Weights of a small transformer language model: 10 layers, capped logits.
Each number is 50 + 12 x the weight over its row's rms, rounded and kept within 0 to 99. Layers, rows and columns count from 0. The size before them is the row's rms in percent of the matrix's.

# layer 2 MLP gate, 1280x640, rms 0.0531, rows 490-662, columns 200-239
100:43 31 48 40 48 52 60 67 54 41 96 32 67 46 30 50 41 49 39 43 35 78 35 43 36 60 50 54 31 47 52 75 63 54 45 39 53 58 61 60
097:50 48 50 57 53 57 40 27 60 40 45 43 41 34 66 77 44 34 38 54 30 32 40 45 42 55 33 52 53 74 41 56 50 70 57 38 64 66 41 59
099:49 30 67 63 24 54 51 39 35 30 51 57 51 61 50 56 45 40 52 41 64 51 61 43 54 54 61 63 67 32 57 41 55 38 47 64 62 53 35 50
104:39 53 52 57 36 30 37 41 57 50 85 49 67 45 70 43 64 36 41 48 55 45 60 50 27 46 67 38 45 63 55 48 43 43 67 45 31 67 39 46
100:64 34 54 33 68 50 32 49 62 59 55 49 50 43 60 42 54 36 79 62 65 42 42 41 42 48 27 28 57 50 63 52 49 46 55 63 49 74 51 44
098:34 41 51 59 61 46 51 52 60 37 46 42 44 35 46 47 57 42 77 72 69 51 38 65 25 56 48 43 29 61 25 35 27 70 41 72 37 52 48 35
100:53 46 50 56 30 56 48 31 41 59 49 56 45 47 65 30 50 72 60 43 33 38 31 62 50 54 46 26 32 38 44 47 37 40 49 77 44 63 68 46
102:53 37 65 61 55 46 40 52 39 59 65 43 42 43 47 19 51 23 50 56 43 72 65 43 46 54 54 68 44 64 47 62 48 82 37 73 58 50 33 57
103:47 68 65 56 41 41 53 58 46 38 45 52 40 55 42 37 44 72 58 56 50 47 50 59 40 70 53 48 60 42 50 41 12 36 48 37 69 53 48 47
104:33 69 35 66 41 43 70 77 35 44 58 26 57 56 64 33 60 60 45 59 41 62 64 53 57 42 48 44 34 58 73 62 39 33 51 50 50 32 71 51
105:49 56 73 43 38 52 53 30 49 54 64 56 47 47 47 59 62 40 71 45 71 59 50 54 38 46 42 47 44 78 35 54 55 76 52 60 47 56 63 51
104:47 36 29 50 64 45 60 34 42 41 30 41 48 46 51 30 45 38 53 62 34 62 49 44 44 59 53 56 34 70 60 44 49 49 67 54 31 32 35 69
104:52 55 67 30 49 60 55 41 44 50 43 55 34 35 37 61 54 41 59 54 49 56 25 61 66 49 61 39 49 56 53 45 43 52 50 57 35 59 46 59
093:41 53 37 32 72 46 68 55 55 53 54 46 37 57 54 52 72 29 42 36 36 30 30 28 48 75 54 56 68 48 63 55 56 30 70 54 36 33 48 52
099:41 63 63 72 47 57 54 49 61 51 58 46 41 57 70 51 75 52 62 60 58 64 41 75 59 63 43 44 40 44 53 29 55 52 20 70 44 58 63 50
103:37 73 73 66 40 48 42 53 44 54 25 58 64 55 38 43 42 49 48 51 55 74 37 54 72 53 44 51 39 66 40 38 42 66 56 67 49 58 74 79
097:62 45 36 72 52 56 38 43 59 60 37 31 56 52 73 49 52 50 66 47 63 46 23 64 33 51 59 30 44 53 60 19 48 46 38 69 43 62 51 48
096:47 65 47 45 44 48 53 56 60 48 56 22 57 64 47 49 66 49 47 43 46 62 53 49 43 46 54 65 40 42 56 42 59 55 36 51 64 42 37 53
105:40 43 52 58 31 45 56 52 45 45 59 28 39 28 56 33 69 49 78 63 60 62 47 66 35 53 36 32 44 44 66 18 50 55 43 62 42 58 64 42
104:50 47 47 37 39 48 67 31 67 46 55 59 40 51 41 55 53 24 52 53 52 63 47 56 50 51 49 40 55 56 62 55 51 49 46 50 46 48 53 52
100:47 75 64 61 58 44 43 71 42 59 54 50 50 43 51 56 50 41 51 60 53 59 44 44 57 56 52 56 46 73 46 38 49 59 43 28 62 62 55 37
108:66 56 67 45 30 43 41 61 65 37 58 41 39 56 47 38 49 55 59 75 57 61 53 61 55 56 49 63 40 67 38 47 51 55 55 62 49 44 43 35
102:53 38 54 21 61 35 50 26 58 49 54 57 18 41 60 49 52 48 56 39 53 50 53 36 58 42 25 52 51 69 35 52 53 50 41 37 53 49 52 44
112:58 47 50 51 57 49 25 66 73 62 44 47 44 32 33 51 62 41 71 43 39 49 49 68 61 74 23 61 59 46 63 36 41 38 49 41 03 46 55 53
094:56 37 51 58 74 54 45 58 34 46 41 33 40 68 36 63 70 49 45 31 70 46 44 66 39 54 47 39 42 41 56 36 33 37 44 28 35 34 27 53
100:31 65 49 53 54 62 79 53 39 61 48 51 50 46 53 67 50 46 57 52 58 47 63 42 36 45 49 61 41 48 50 38 45 52 54 36 24 47 58 81
097:28 38 42 53 45 49 71 57 36 49 52 74 63 48 31 44 42 72 33 72 35 54 53 46 57 50 51 56 66 41 45 42 24 50 48 41 46 49 48 48
096:46 69 55 26 52 48 44 70 60 73 68 55 47 37 51 36 49 51 60 39 41 56 54 44 62 46 44 53 39 38 60 56 42 45 51 69 44 56 39 50
103:53 68 44 46 48 35 39 75 31 52 41 58 56 35 50 55 62 51 62 28 72 53 52 46 56 34 37 46 49 55 57 72 41 31 65 55 52 50 38 73
097:52 47 56 65 20 50 32 52 53 60 53 42 72 42 57 34 52 90 46 45 53 52 48 69 42 57 44 37 74 58 46 64 44 52 63 56 49 67 46 50
093:45 38 29 59 61 47 73 36 61 65 68 42 43 54 54 55 49 47 69 65 60 50 49 46 71 36 48 51 66 56 47 51 32 54 64 47 53 73 57 23
105:52 61 58 60 64 45 47 70 58 57 37 39 50 43 50 40 56 71 50 65 65 67 53 72 63 52 50 39 53 43 50 29 73 47 58 32 51 41 50 61
098:53 65 39 62 81 45 38 44 49 59 48 56 56 61 58 45 56 36 48 45 57 58 54 73 32 30 33 56 28 28 52 35 50 67 37 43 38 54 52 40
095:18 38 61 45 60 53 39 55 31 46 53 55 61 51 72 49 54 55 57 60 55 57 59 60 26 39 38 45 54 55 60 60 24 40 43 44 52 46 55 36
106:62 64 28 72 55 43 55 71 45 34 43 46 65 55 44 12 52 42 69 61 33 53 50 54 44 51 59 49 40 38 46 49 51 48 32 48 36 44 32 53
099:36 50 42 60 43 63 73 56 41 28 57 52 40 40 53 54 55 42 57 51 41 59 48 60 55 42 48 35 42 27 45 51 45 30 54 47 56 39 51 54
099:42 64 62 62 47 45 52 54 63 71 56 46 60 77 61 65 46 54 37 49 60 58 73 48 56 57 48 82 54 48 38 36 47 31 62 55 53 44 35 32
101:29 45 56 31 49 48 42 69 31 48 50 33 58 51 67 43 49 50 57 49 57 53 43 46 60 53 49 51 61 66 40 47 69 35 37 38 54 57 52 60
101:53 50 58 53 39 48 38 60 34 61 58 44 57 24 42 63 63 61 48 31 66 47 43 58 58 59 53 43 41 48 73 62 44 34 47 61 66 73 45 66
100:42 82 65 73 52 53 41 75 69 53 50 51 59 50 45 59 54 34 54 43 60 46 37 58 56 57 33 45 32 67 56 47 52 41 49 76 35 47 57 55
097:49 39 42 54 45 52 53 48 64 34 30 38 51 27 55 50 44 61 61 49 48 66 65 37 77 49 43 24 61 63 40 54 45 29 58 60 40 69 56 56
107:42 61 59 61 42 53 48 41 57 65 59 58 53 57 46 39 57 55 54 47 43 35 44 67 46 56 18 46 57 46 50 53 53 45 53 53 59 47 40 46
097:41 48 31 30 36 55 58 55 67 54 45 38 40 50 49 25 66 48 66 31 60 45 45 50 25 70 50 59 48 57 47 57 45 52 37 42 47 46 50 43
098:53 46 45 74 61 35 61 50 73 67 40 32 50 64 43 54 38 40 56 53 73 45 58 54 35 48 61 58 47 46 35 35 57 46 57 61 45 63 32 36
099:69 41 75 76 49 47 64 53 48 50 68 39 35 41 42 35 41 56 53 46 37 36 61 48 50 51 56 49 48 34 48 57 50 48 56 57 28 56 36 41
100:35 50 56 52 70 52 69 34 50 32 68 63 62 54 40 63 59 52 44 30 29 44 60 44 65 47 53 37 49 35 48 46 64 53 56 44 56 53 34 63
100:61 38 55 49 36 51 55 48 36 50 32 44 62 33 26 56 46 41 49 68 59 62 60 49 60 60 39 51 69 39 63 40 63 59 41 48 74 56 67 40
101:71 37 52 55 64 61 46 47 77 55 34 38 56 54 31 43 57 50 61 58 46 54 62 54 59 65 40 42 54 49 54 59 38 43 63 37 37 63 52 60
108:45 50 44 61 60 61 46 73 46 36 40 73 22 40 46 55 65 53 62 67 42 38 51 70 47 56 55 48 63 59 56 18 69 48 29 51 20 46 58 42
105:56 45 39 39 53 58 44 59 32 47 85 58 70 41 57 31 73 48 50 56 45 49 54 62 63 42 40 39 48 32 66 51 52 54 32 54 57 50 59 56
100:27 33 38 61 45 57 32 69 63 48 63 40 57 52 58 76 45 59 55 75 50 53 42 42 60 51 43 45 50 57 29 55 50 46 41 37 59 38 56 58
096:32 41 59 43 61 48 18 68 39 55 55 55 61 43 44 51 60 51 67 48 49 45 45 57 54 50 53 58 41 29 31 69 35 52 33 56 58 53 48 51
100:34 39 47 56 37 51 50 52 31 57 47 42 42 63 64 58 44 37 39 50 54 62 51 62 41 53 64 40 57 45 39 44 55 29 57 59 53 50 65 67
097:55 58 68 30 21 45 63 41 63 59 53 33 34 48 57 54 38 14 38 46 58 58 49 30 52 51 56 28 34 54 46 53 58 79 56 49 59 68 29 51
100:33 35 56 35 62 45 64 42 56 44 38 58 33 44 38 43 64 42 64 44 50 42 36 31 39 70 42 51 44 46 32 55 64 49 57 45 62 41 38 56
097:29 59 49 47 71 54 46 71 40 48 35 64 37 42 55 50 38 53 49 42 56 46 43 76 33 73 40 22 42 37 46 49 46 50 31 38 42 42 52 45
104:24 38 78 59 56 46 44 34 64 40 50 27 52 54 64 53 50 53 66 60 44 73 52 69 43 64 46 52 39 40 57 52 48 60 63 42 77 54 66 47
100:41 48 65 52 68 57 53 47 52 62 65 53 60 44 56 32 70 62 78 60 73 57 53 66 43 53 43 43 38 60 48 41 46 60 58 75 41 49 51 69
104:45 79 35 35 71 47 58 37 52 41 67 67 40 41 37 62 52 23 69 53 55 47 62 73 31 78 39 52 38 38 55 57 48 58 25 31 44 62 55 43
102:45 65 48 30 48 56 51 51 58 45 47 54 55 50 62 47 45 32 58 58 57 66 38 50 70 56 53 42 56 41 41 67 40 30 53 57 36 38 39 55
103:53 51 67 57 49 48 39 51 41 38 52 56 41 47 44 34 56 60 43 69 20 55 64 69 63 61 47 49 46 40 60 81 46 65 48 65 36 61 54 46
095:43 51 56 46 36 60 59 47 48 49 60 57 61 42 56 56 60 30 61 40 59 59 53 51 40 45 51 37 43 54 54 55 20 74 76 47 66 63 48 62
099:43 51 55 35 41 54 56 53 45 30 59 27 40 38 51 31 62 39 62 33 50 59 55 69 46 27 60 49 30 31 75 30 64 67 48 35 61 64 43 53
100:59 73 49 74 34 49 35 49 55 26 50 48 60 29 57 44 59 44 49 73 60 57 32 51 63 44 44 48 66 44 65 39 71 36 64 57 38 47 47 49
102:55 60 54 43 62 44 62 32 28 55 55 43 40 50 25 49 40 51 45 46 51 20 46 66 57 54 57 27 36 60 49 53 36 43 63 47 46 66 43 56
099:69 40 45 59 43 50 58 58 64 52 49 47 50 67 65 31 34 50 24 56 45 50 59 45 42 67 49 57 52 38 64 61 50 29 49 46 59 54 27 44
101:61 31 63 38 60 42 63 55 60 36 63 41 24 55 72 53 54 51 61 52 60 57 55 56 39 37 61 63 62 44 87 82 58 54 48 52 28 58 41 45
098:16 46 45 39 35 62 57 43 44 49 37 44 66 47 61 21 42 24 59 22 65 23 59 76 52 48 30 64 54 49 52 44 54 51 51 40 59 43 49 56
098:33 52 49 27 69 45 52 57 70 46 45 51 47 42 51 46 57 39 66 34 36 46 55 42 35 46 22 38 54 50 48 53 58 44 47 57 32 64 78 55
097:53 46 65 41 66 44 49 63 29 58 42 57 55 49 62 47 61 45 57 34 44 42 64 55 52 54 70 64 31 40 56 51 60 54 49 59 43 26 33 52
100:50 57 36 51 38 53 44 70 71 56 37 32 58 53 41 42 71 58 54 41 62 57 52 56 44 65 54 37 15 36 47 45 70 57 57 58 53 52 63 49
105:40 43 60 41 48 40 40 39 72 46 55 43 37 55 39 52 42 69 73 51 82 33 27 51 26 51 39 54 51 45 47 25 57 35 57 61 21 43 65 45
098:55 54 69 68 58 48 66 54 66 39 54 61 23 33 67 21 54 46 64 71 52 55 17 54 29 74 43 51 65 65 29 38 50 53 52 67 39 60 26 62
096:76 69 62 53 57 58 35 54 37 56 60 57 36 43 58 53 49 66 74 66 56 44 42 63 30 70 23 49 37 57 44 51 43 49 50 65 39 54 46 59
101:37 58 58 57 48 46 44 49 58 46 43 47 51 50 59 27 46 30 50 57 46 53 52 49 54 40 63 38 51 63 47 75 76 51 58 57 48 54 43 41
097:35 58 31 33 21 50 48 25 48 44 61 42 30 52 56 44 50 46 55 43 66 47 55 46 52 54 45 37 43 52 38 32 38 46 27 72 70 48 36 56
106:46 39 44 38 38 49 43 35 38 49 73 45 70 59 51 53 52 54 76 43 42 40 46 49 41 60 60 31 60 50 73 34 58 64 43 48 57 69 63 61
096:28 59 41 72 57 52 45 22 53 31 56 29 62 36 31 58 42 51 55 70 46 68 50 38 41 49 27 15 33 56 47 36 38 71 34 46 73 80 54 46
099:50 44 64 46 63 41 73 43 40 80 35 31 54 51 40 72 38 36 50 69 50 66 56 50 67 38 49 45 59 54 45 50 52 73 63 61 40 55 50 54
098:46 62 66 56 43 41 54 55 46 40 36 58 30 54 57 27 74 54 52 39 58 60 55 50 61 44 54 22 31 59 43 45 68 63 55 57 67 63 61 60
099:29 54 49 20 44 61 69 32 73 33 70 58 45 59 48 55 50 58 45 57 56 48 62 53 57 49 47 37 52 65 46 68 58 65 54 34 58 56 47 60
105:55 41 39 30 50 51 57 28 58 38 57 58 56 53 58 46 47 31 68 53 58 61 29 54 25 62 17 39 40 72 39 61 55 49 56 68 66 49 73 54
105:36 36 40 29 45 45 61 46 38 58 30 36 70 33 21 31 61 47 68 34 51 40 40 45 15 39 24 51 50 57 44 50 55 49 47 49 40 43 28 34
103:36 17 42 35 30 48 53 50 50 53 53 42 48 45 52 31 50 55 50 45 42 58 43 28 47 40 60 62 45 41 66 51 52 50 65 22 56 53 48 43
102:34 45 48 66 48 60 50 31 61 52 59 56 30 45 80 57 49 51 45 59 69 55 38 53 25 54 47 57 63 58 64 29 49 48 44 11 53 47 53 61
094:34 48 50 58 20 47 53 44 36 41 68 58 34 70 38 49 36 50 26 47 58 52 46 34 44 71 55 35 66 48 38 58 37 48 52 79 47 58 60 54
100:49 44 53 81 62 49 54 66 54 58 73 48 56 47 44 22 64 69 45 44 60 54 45 35 29 52 59 52 64 43 27 67 28 53 49 62 47 50 49 36
096:48 53 42 71 64 48 35 45 43 54 34 45 48 49 25 38 61 33 66 60 34 74 69 48 40 36 45 50 33 20 19 49 68 71 43 38 41 48 53 53
092:48 33 69 54 34 41 49 52 53 67 27 31 31 78 70 39 39 49 30 43 65 41 76 49 36 40 70 53 52 31 58 72 43 41 57 44 35 52 36 34
097:34 49 74 49 46 52 52 35 55 46 70 53 52 43 40 47 62 38 75 68 68 52 73 46 41 54 44 49 57 44 32 54 46 44 31 24 53 49 54 56
103:58 50 69 62 29 45 49 29 25 52 35 39 82 40 51 56 64 57 62 25 41 37 34 38 79 48 28 31 18 63 61 58 60 55 60 78 36 51 59 41
098:40 41 46 45 59 45 46 71 40 66 68 58 48 42 52 61 65 58 43 39 64 26 59 43 44 49 56 56 47 52 33 86 48 65 51 54 28 39 43 48
099:60 51 56 42 46 52 47 32 61 35 53 58 49 66 38 44 50 60 79 49 53 62 51 67 41 37 60 22 33 60 63 56 51 64 43 39 35 49 44 46
103:57 34 45 67 30 59 64 31 59 37 38 47 49 61 56 59 43 50 55 51 54 70 50 47 60 35 61 27 55 65 57 45 28 58 64 49 54 78 51 55
102:45 67 61 40 55 53 34 48 55 25 60 43 64 57 41 73 60 44 61 56 80 52 49 39 33 40 64 48 43 57 42 66 37 67 32 49 41 57 69 66
099:37 63 37 48 37 48 63 61 47 46 40 54 64 45 53 55 61 28 39 50 53 57 67 47 39 67 51 29 49 49 45 37 56 34 64 36 62 51 25 49
102:71 52 46 50 70 36 22 63 54 68 46 48 43 43 32 52 51 52 66 53 34 45 51 30 27 41 41 54 47 49 27 53 61 45 33 57 60 59 38 37
104:47 49 48 64 36 41 43 56 40 51 35 43 55 54 63 41 68 51 64 56 31 46 50 74 46 41 59 30 68 39 53 35 49 83 42 70 49 76 59 69
104:40 47 44 39 62 47 48 46 54 54 58 28 54 45 66 35 62 28 57 35 59 33 78 43 63 47 32 66 53 40 32 27 59 29 47 53 70 60 43 52
102:48 48 47 59 55 51 46 48 60 49 64 42 50 39 36 41 41 78 68 37 45 48 58 43 58 54 53 30 54 25 40 52 36 67 57 42 32 62 60 17
101:49 62 33 67 49 34 40 63 60 30 49 52 47 47 44 28 43 51 50 44 43 66 70 52 45 30 35 41 58 43 35 49 41 60 38 48 32 64 48 46
108:53 74 73 44 57 49 36 56 60 24 37 53 36 62 54 61 62 39 58 74 41 56 47 47 59 52 49 44 35 46 53 42 66 26 33 64 56 59 53 34
101:48 46 46 61 45 31 79 45 47 37 49 61 59 40 36 42 46 72 32 53 39 40 53 59 79 50 44 44 55 57 50 44 34 41 38 54 34 46 58 55
101:39 55 72 59 66 52 54 61 52 23 51 11 59 36 49 38 53 45 80 49 63 71 44 74 49 55 49 39 58 34 66 76 47 26 57 54 49 47 39 49
095:68 54 36 68 41 59 71 58 38 61 48 23 62 74 58 45 34 42 34 45 45 42 63 33 53 39 46 47 50 41 48 64 61 51 89 58 51 48 48 48
099:57 68 61 63 54 55 43 44 57 54 50 28 44 36 48 65 45 51 65 61 37 73 32 66 69 41 27 37 55 48 54 36 47 45 30 53 51 72 62 59
096:80 54 51 73 47 41 72 45 62 36 45 66 23 38 43 70 51 47 57 67 41 52 48 45 35 38 32 23 41 52 68 62 53 38 55 65 43 72 41 45
098:52 51 78 55 53 46 27 67 41 56 66 40 45 62 68 51 54 59 66 43 50 50 39 42 71 64 48 59 45 33 52 35 23 30 43 44 67 44 64 54
104:35 68 37 47 70 49 53 64 64 48 58 44 61 55 48 52 62 45 46 43 48 63 70 63 64 51 51 59 22 51 34 67 64 53 40 43 60 43 35 61
101:56 65 69 59 38 53 46 51 38 41 30 40 58 36 52 43 68 42 46 40 44 64 40 67 60 59 20 70 41 59 64 48 58 52 55 57 44 65 53 53
098:34 46 49 39 50 55 53 78 53 50 44 57 45 53 58 77 50 42 68 64 56 54 54 72 53 33 62 65 56 44 59 43 30 55 38 53 52 51 46 52
100:49 43 48 54 32 35 27 42 62 43 42 35 32 58 56 53 37 57 61 37 49 56 39 72 33 47 33 39 44 36 57 33 37 51 52 42 49 62 46 72
103:43 48 46 48 45 25 56 43 46 62 37 57 58 60 37 57 54 44 64 56 53 51 47 61 35 47 55 41 48 37 42 58 50 40 68 33 51 72 50 48
100:60 50 39 52 34 49 64 38 48 41 40 36 39 36 45 63 51 56 67 46 65 57 60 61 41 53 22 53 46 68 55 44 61 66 54 64 50 40 44 55
102:61 56 54 49 44 53 38 48 42 57 33 56 68 66 56 57 57 41 51 66 37 50 50 58 62 58 50 57 65 42 76 29 42 36 57 58 37 65 43 48
098:54 60 49 39 38 48 47 27 59 53 57 61 69 55 58 68 41 38 49 44 45 55 43 50 44 52 61 38 70 39 28 66 33 66 51 51 60 50 54 59
100:45 45 70 75 43 55 42 39 60 39 49 50 38 53 66 40 77 50 52 34 26 45 42 74 46 33 44 56 49 42 28 28 49 41 67 43 23 51 55 35
097:74 60 67 51 27 50 61 47 71 52 62 71 42 52 52 53 37 48 47 47 55 65 48 38 47 48 43 41 77 45 45 71 58 49 34 52 48 70 63 46
104:26 50 64 49 47 51 48 41 58 35 68 45 43 55 43 32 67 56 51 41 48 59 58 51 44 61 47 33 53 40 47 59 56 59 61 61 41 39 58 61
105:57 59 64 49 61 57 45 48 66 47 58 43 57 46 48 57 51 66 64 59 58 58 72 57 57 40 71 36 49 54 50 69 46 33 42 56 43 56 44 29
097:40 33 33 41 55 44 50 54 46 42 46 39 46 66 30 58 42 63 58 55 50 47 58 51 45 43 51 60 59 69 32 68 28 48 48 33 43 49 52 64
098:45 44 51 57 53 48 79 36 64 08 70 39 44 51 46 77 67 42 66 51 39 69 37 49 62 60 58 47 47 56 49 46 48 54 40 33 48 46 39 76
098:40 64 29 34 56 52 58 61 56 61 46 28 64 64 45 47 47 54 59 52 58 16 49 48 55 58 64 62 57 58 20 57 32 49 58 55 55 47 48 33
103:39 54 52 59 61 59 76 57 74 25 49 34 36 48 49 37 62 38 55 69 58 38 69 35 74 42 42 25 49 47 55 39 43 58 35 70 48 61 47 37
100:43 44 48 65 44 56 52 64 53 52 56 34 43 56 55 20 55 42 44 56 50 42 40 44 51 35 42 48 35 57 46 31 57 44 51 55 28 29 54 54
100:63 41 37 44 61 54 58 41 60 32 61 53 30 36 52 51 71 31 70 21 59 59 50 48 50 39 62 76 37 64 48 36 56 39 52 59 39 30 47 46
096:56 51 58 43 58 49 60 25 80 52 64 52 46 62 49 41 47 36 48 50 53 54 51 68 32 38 26 43 40 39 33 42 32 46 61 33 44 45 59 43
098:45 38 36 61 78 59 77 64 55 60 74 53 57 62 54 65 49 62 65 46 74 46 44 61 46 36 58 38 44 65 42 26 31 58 47 42 49 45 61 38
104:51 54 76 38 59 51 54 48 37 37 81 40 47 60 60 53 44 54 64 45 47 54 44 48 36 42 59 31 46 32 47 58 41 38 45 38 47 74 62 70
100:54 54 48 47 46 53 27 31 57 30 67 49 48 57 62 61 47 56 55 53 48 39 49 45 52 49 47 31 52 65 46 48 30 33 53 57 57 50 40 65
107:45 56 77 62 44 51 55 52 61 59 44 41 78 54 36 38 60 48 69 34 35 58 46 47 34 61 54 39 52 46 49 49 44 66 33 28 47 30 47 43
103:47 61 64 46 39 51 37 61 50 57 39 41 44 48 41 31 55 36 78 61 58 41 40 77 45 56 54 56 51 41 47 44 63 48 48 51 54 67 67 40
107:48 42 42 61 53 49 49 28 55 40 77 30 42 44 35 67 65 46 85 45 65 62 50 63 51 54 45 72 40 63 48 33 51 48 61 61 48 45 45 67
096:53 55 52 76 37 51 65 59 47 51 43 60 51 44 37 53 59 48 63 52 45 39 23 48 57 61 40 39 59 16 42 66 74 41 46 54 50 59 50 68
097:51 54 28 51 46 48 64 56 47 24 44 42 79 49 61 32 57 39 24 49 25 46 32 47 34 46 49 50 82 27 56 28 64 56 54 46 51 63 53 47
096:59 35 79 38 38 41 48 51 35 69 40 53 65 59 28 52 45 29 40 46 32 57 74 23 66 49 44 48 54 48 72 39 83 76 58 41 70 23 18 23
095:54 60 65 39 55 64 58 40 29 51 48 48 50 55 39 46 53 53 41 36 44 48 73 36 70 51 36 61 56 38 38 46 69 43 55 57 57 48 59 63
101:60 69 55 51 47 62 35 34 41 49 23 51 67 56 36 41 55 49 36 50 48 66 49 47 60 47 25 58 59 45 49 60 45 51 60 52 57 52 58 59
096:33 34 50 57 55 60 73 73 56 68 47 28 36 69 41 66 53 62 41 51 48 44 55 39 40 56 59 61 56 42 57 68 71 44 69 51 30 63 50 42
100:59 44 47 46 54 25 36 66 54 49 30 39 54 54 53 57 53 57 69 43 59 57 50 67 39 56 73 38 47 40 82 37 65 39 21 40 33 51 48 42
097:50 43 44 52 29 54 53 61 46 29 50 45 58 54 54 52 27 57 32 70 50 45 40 49 29 57 60 68 73 44 54 54 55 47 55 66 64 57 54 32
098:61 53 46 79 52 36 53 56 49 35 42 50 37 61 66 39 50 65 54 48 57 45 46 75 38 49 65 61 59 63 43 52 56 58 60 21 37 56 66 42
105:36 56 70 59 48 46 38 56 43 36 34 53 29 54 36 54 67 55 41 56 37 36 44 41 36 59 44 70 52 36 49 17 58 28 55 47 61 38 70 56
105:48 48 46 54 60 52 46 20 54 49 64 61 58 61 37 42 49 57 68 49 20 55 52 70 60 45 52 43 45 47 56 59 60 46 44 43 37 62 61 78
101:35 47 60 47 38 57 46 35 71 77 34 47 25 52 39 43 54 44 42 43 56 58 56 34 40 46 45 58 56 53 40 58 53 58 55 27 55 58 61 46
100:38 41 40 72 53 54 52 44 50 66 38 57 42 47 56 34 40 36 57 50 48 49 63 47 34 52 47 56 56 49 41 47 60 55 50 48 60 30 49 18
094:52 71 35 27 62 55 48 40 61 44 36 48 31 46 60 41 71 54 63 66 56 28 47 41 55 42 49 45 43 57 77 50 56 38 64 63 58 58 77 61
099:43 52 61 38 63 49 56 72 58 61 32 49 37 49 53 51 77 48 66 51 38 13 46 57 43 43 32 35 39 48 57 50 44 46 30 38 41 48 41 45
100:39 62 58 51 56 55 61 46 53 41 32 30 48 66 41 43 64 13 61 56 53 35 34 51 41 37 39 33 46 62 50 41 29 37 51 54 29 63 55 51
103:31 48 64 64 52 33 45 44 56 56 44 42 44 56 51 59 68 34 53 75 45 42 59 40 65 63 34 52 49 61 53 53 36 53 44 64 43 50 46 32
101:51 44 44 57 41 54 67 48 56 56 53 41 59 43 48 53 57 49 54 62 59 37 58 69 34 38 58 58 43 47 32 57 32 54 62 57 59 51 42 42
106:41 57 52 48 58 55 64 59 38 46 63 46 46 52 53 45 67 51 54 62 50 65 48 69 30 31 50 34 55 71 35 45 44 39 41 47 48 43 67 61
102:53 44 58 35 47 53 35 47 46 45 50 45 61 48 53 21 56 16 62 64 54 29 41 55 28 34 32 59 43 64 64 28 46 49 56 43 32 44 61 32
100:49 37 61 46 68 50 21 47 47 57 50 62 34 49 36 47 59 44 57 64 59 42 25 44 46 43 61 58 53 58 42 47 34 34 50 49 29 41 51 54
101:44 58 29 47 57 46 42 41 23 58 40 59 49 48 52 40 54 41 39 62 59 59 43 33 55 63 49 29 67 58 62 74 45 61 54 38 46 34 60 44
101:28 62 67 40 44 45 62 68 49 51 67 55 37 32 51 65 43 54 71 55 52 39 47 48 44 31 60 62 34 51 38 42 56 58 53 59 50 39 55 50
106:30 48 33 39 64 40 68 40 43 37 63 65 48 50 66 53 69 36 52 54 64 31 61 57 45 33 56 48 47 49 58 32 47 43 44 45 62 54 59 72
105:47 51 46 68 52 48 56 50 54 55 58 44 32 47 64 32 65 52 66 47 44 65 47 56 52 48 63 40 46 59 59 50 49 66 41 53 61 63 49 50
100:40 61 55 27 52 51 46 44 71 46 64 49 60 39 52 56 50 45 34 35 45 72 49 62 48 55 67 32 47 49 48 48 53 45 35 96 60 26 50 41
103:53 64 56 47 26 61 51 50 79 63 50 64 37 66 38 33 57 32 44 41 55 59 57 43 30 33 51 36 52 61 34 56 76 41 61 59 52 20 38 61
103:42 65 33 53 59 50 36 52 62 60 61 37 51 45 47 52 50 28 43 65 41 58 50 29 39 55 49 56 45 45 56 38 62 41 45 64 25 24 38 42
106:43 40 62 49 59 39 37 43 62 46 52 68 30 42 44 57 61 47 64 53 56 52 49 41 42 43 41 53 53 42 49 46 53 55 47 33 30 71 33 54
097:46 75 48 59 46 53 40 52 49 43 42 49 36 54 60 53 50 33 51 53 63 53 63 53 58 60 40 45 53 39 64 36 66 55 61 45 41 57 53 31
100:49 45 48 53 52 55 51 48 46 52 57 58 50 43 56 40 42 32 54 37 48 76 45 57 64 66 36 49 45 53 55 63 53 67 52 38 41 48 39 50
096:35 38 44 40 45 55 57 23 44 66 41 38 46 50 39 64 53 55 48 31 42 38 63 33 60 48 53 72 49 41 44 51 51 68 47 40 51 72 47 43
100:51 33 64 33 47 50 54 47 66 39 36 43 48 43 49 67 50 55 38 64 29 61 52 49 47 44 49 66 54 42 49 48 42 45 52 70 56 41 62 57
103:49 66 50 29 52 49 70 48 54 62 64 39 44 35 46 62 45 73 50 65 45 47 62 26 69 64 39 50 70 41 38 80 44 59 49 40 66 47 44 52
098:54 43 49 58 62 62 52 57 77 50 61 44 49 38 47 29 26 27 48 49 29 60 32 49 42 50 42 74 25 57 41 52 58 32 58 55 77 55 47 46
095:39 48 51 37 48 65 50 37 60 61 43 67 49 47 60 46 49 44 34 67 55 55 54 37 48 49 58 56 34 70 49 99 60 42 42 63 58 54 44 30
101:43 40 33 50 22 47 58 37 39 44 69 26 41 49 57 59 54 47 47 46 70 55 58 59 54 41 60 63 83 54 37 42 38 53 62 56 63 62 81 41
095:33 59 64 51 46 48 51 49 39 43 61 44 55 41 48 44 58 58 50 74 50 46 48 66 49 57 61 62 52 38 48 53 21 53 49 42 64 64 55 50
094:65 36 56 57 25 52 30 61 38 49 38 45 56 50 33 47 48 50 26 64 40 72 58 29 63 69 30 61 37 40 63 52 57 43 66 53 36 46 45 52
098:39 42 68 24 53 57 61 57 67 50 60 38 48 56 49 60 72 32 59 43 71 58 21 56 46 42 56 48 49 47 49 35 72 61 57 48 47 35 47 46